From a checkpoint of a small transformer trained on Wikipedia.
Architecture: RMSNorm before each block, rotary positions, no biases in attention or MLP, untied embeddings, normalized queries and keys, local attention windows, shifted keys, gated attention, value embeddings, hashed n-gram embeddings, a smear gate, learned residual scales, skips across layers, capped logits.
Each number is 500 + 40 x the weight over its row's rms, rounded and kept within 0 to 999. Layers, rows and columns count from 0. Numbers have three digits each. The size before them is the row's rms in percent of the matrix's.

# down: layer 6 MLP down (transposed), 512x128, rms 0.208, rows 212-231, columns 64-127
# up: layer 6 MLP up, 512x128, rms 0.422, rows 213-232, columns 64-127
down212 103:519510544522485541435483470483468461549473534471471552464564474467573494496397501461540484509493580534471540540518480529498553604465449585491486490489519528508474490555383530502556487462497456
up213 105:523446455445460546472530472529515460507554501533534495488509489481502432526470497510424495425544519506447560433516459500420523509471426498510519499497475463590532576444572547490510547459579460
down213 112:488500448482514492526513538532469525511508542501424535473530473510400562486437482512433526512466497449521502548487475490503522515492478484433495505387502527467424425432526543511496501480534531
up214 092:480517432526439465530480511498573505539445539483549475517496487501497499508458563457586526502505534497605487489485451484504487487420484531446551488535462530523498468466557473571531550479513574
down214 097:523564587538510441471465520519487517469518559492494510619536539518551489552405542499463585505504496587557514553463504416556554493436482494462520496451491474393482456490564474476537445502494500
up215 109:520462522527449502504457515487448567421495565540492530432482550542592464596532516467465522466493442550527528510490456540575525484510469522515513569453483525486470513474579453440546515517511486
down215 105:583487454603556469586539548504474483546484535545470500445538479503486498508471539442479454502530535444522468525554467511556504493506465516489512463569492543490487505530576506477444485542518441
up216 097:513523448468456495562474485473476491455597436536426529448505459451508464514537496502480552474553476537493521507557528592503550456499544481485452594500416606485460541495536438495492493523503484
down216 096:576447546480515445443489534546575505503518582552463406503552518541443513601515495529484519539490510483548489541548553486488488488512497498479562479398535467555551519509405531545525487438477496
up217 108:492498488510461551497503449499501541525463495553526476506495519547527462558490511483496463504509536507497574481503495475524447426434498465534478545597528497451461437622519511504499539510562500
down217 111:501458501521536539459497440557497474455500533448466464501517481480507506564500497528430501469506452435522487462491520527555460475507538480521466562513525458503516394579501508472468547497545517
up218 090:464499476437508447556524500463466465511482480494471520492484454491515528548481552443514482439516529407490468487583516492444402466513571482510479600411386511500469488516490500476504429442416521
down218 101:470489460473554494539553514580457477473566543464539460454544499510452511470464470489473509499511470550530523557410466525526540520567518431507569539573540418503529525451443544562516488523480511
up219 105:497553471488520504495467548443575444520521435445556519496548555556420475578494534466473558485505504557554491444448495495504476452461469465510487483524488532533503463527474539494510483483446469
down219 104:486491507409465532426517508486562518539522458487492564487471502455435446578512469447449513494578517546461566519538508496568498478593516532511505447405464517580537544506518570499535484510495513
up220 086:477472518447533546485490480600518477529498518531524546454485577509576498471451489490428524582489579492472464497515535506502434530516424570473473554468489585485506482537617479456549582474529571
down220 091:490493492529557497576582469487517523455476538575491474463532459494491536459451477472530500480482544458412522486529476526479469588492473538464549568502564452489497563589474523446482589489530493
up221 097:437443466524523556489445420510427446543543436557504506546464475470450436504538488472464530475554506511467488447508489555502557494531482498514472474546455521491554499566542468451493487534526552
down221 096:474527460478527524502532504539525460439464500490441503500518506535519502464518495518551483432461493511495465513572475457460448451441468463487521449507510524452465444475488428488474538436488481
up222 103:483458550523454580457541418557472431457484492501471581446535439524552543522474500476449485503446554510553516442481469469516525456443477566489505564464528447535489522496551479416482495451449449
down222 097:473533591460517529491436502545478523476471478523414473472533461536416597482484488484442529540464471505534489440424511546542484455441583501534463451494513510524538492510460501365477494459481496
up223 105:530488460449549555493532437409578525474512475507514464488529469478538500523519517453503565460493523538550466528483495532421521437500539543521451518475504452502509494483544479519487467505485562
down223 098:572439448462500469465470456452509538482481477488413436503476495534508488420521516481584505499566508495461473465505554531457538612494539514504435562492542538553415543502517452544476490518583512
up224 098:426514503500487501438468396495477474481463452534512559438520505447447573472436534497579499461511498574492474525508498558540573487475487519497513445534436498516497504537529509486498481518436571
down224 103:488551531515437524500486503496462485512493561501569465504473445472448469558610557595509474448499551480492559538499489473501488462566495617478398509530548476494540425488453511470507470506539471
up225 091:439455485534472502502488450512504478521536507481473464504551527452561494529576459484503523531537516500514514530497518477555505525473592536465507556529463430553480475560467506501511509550499450
down225 085:520525472578548542460495450520550557489478475511427431519478457503526515555505509480502546467464448467547513455558519495458461533489508473507447449470513525456512430478548464586401479563526517
up226 076:490484549441473482465479516498487419516495466519503468543577464477476453500441533522487553512460551513508518523469515479517499454513522473521545455532485452514491499491528452525526454473526525
down226 085:499501458560511520539510476502481559499492529490526512502444510520533540503567510472527501518519482480497514460540539462519501530505508522417475534449512523509504491506501534483476552500489477
up227 096:497510502549447484511464492538489449475548469514485559435586481460494462490505483490534456535477479497505531508515510505497476515538513533479510544492605495460528518466547478548523572465528428
down227 096:480530463534500448456508483511541448436495450481495483486483505466459478436412486521449548553537470457403564442464504442483403542501492525504572451477544459417572478514510494481495466513464453
up228 105:541503485482493559535530471454466589551492532464488440539534500457483510502555535523461511540560532561534436499517502509498518442495501488511509603556474565480491548508461508478514452504498466
down228 102:438445549465510507519450522563508480587570457448506528474439485523464533549524467450441532502478526470500462523503465543466479478508568438523478550457537514557450517490561471521481507484446496
up229 094:422486441467520497512452513552571457499457516582435468484504475503480481462490534428580510482561510532524450500412549468437449551496496536511527475452495484431445434454466496477519501525511516
down229 093:545471492484565476506458376520451463446463447474471502498472501485481462554482554567460444512513451482533463544471446532497514579471582516476505480456479458421480500472495458528564466502491481
up230 105:511505562439454475526483501466488539490455440539527456427601524528479497472465530461488585476444464534446548452517477465478480457436473542501488558477494490482474533556563465453486471504555496
down230 098:521500482490525466553489473539483536473472470480527448480582498513420519490453436565525520521482479471473541518548484477540556460529533528519536457465513512521491532524425483512578499482505501
up231 103:511508534481472515512487589476520499515501578476548499574514513488414519525555506507475567539504496473495476522459499466504653516462457475483531438494465531425488523510527482556462456521484525
down231 107:541467559430530475465581520516475420469502557489470498522517558463524492545468545515436503474490477553511484563516518447527506535522520458413418543469476529556504514462507514498474504609453518
up232 101:483486525527503529504536493533544499510490468491500479539551480550474484465577518526502518472524487510486492533529438484480485533613485545521500545522467451522513472423485507490529540473521478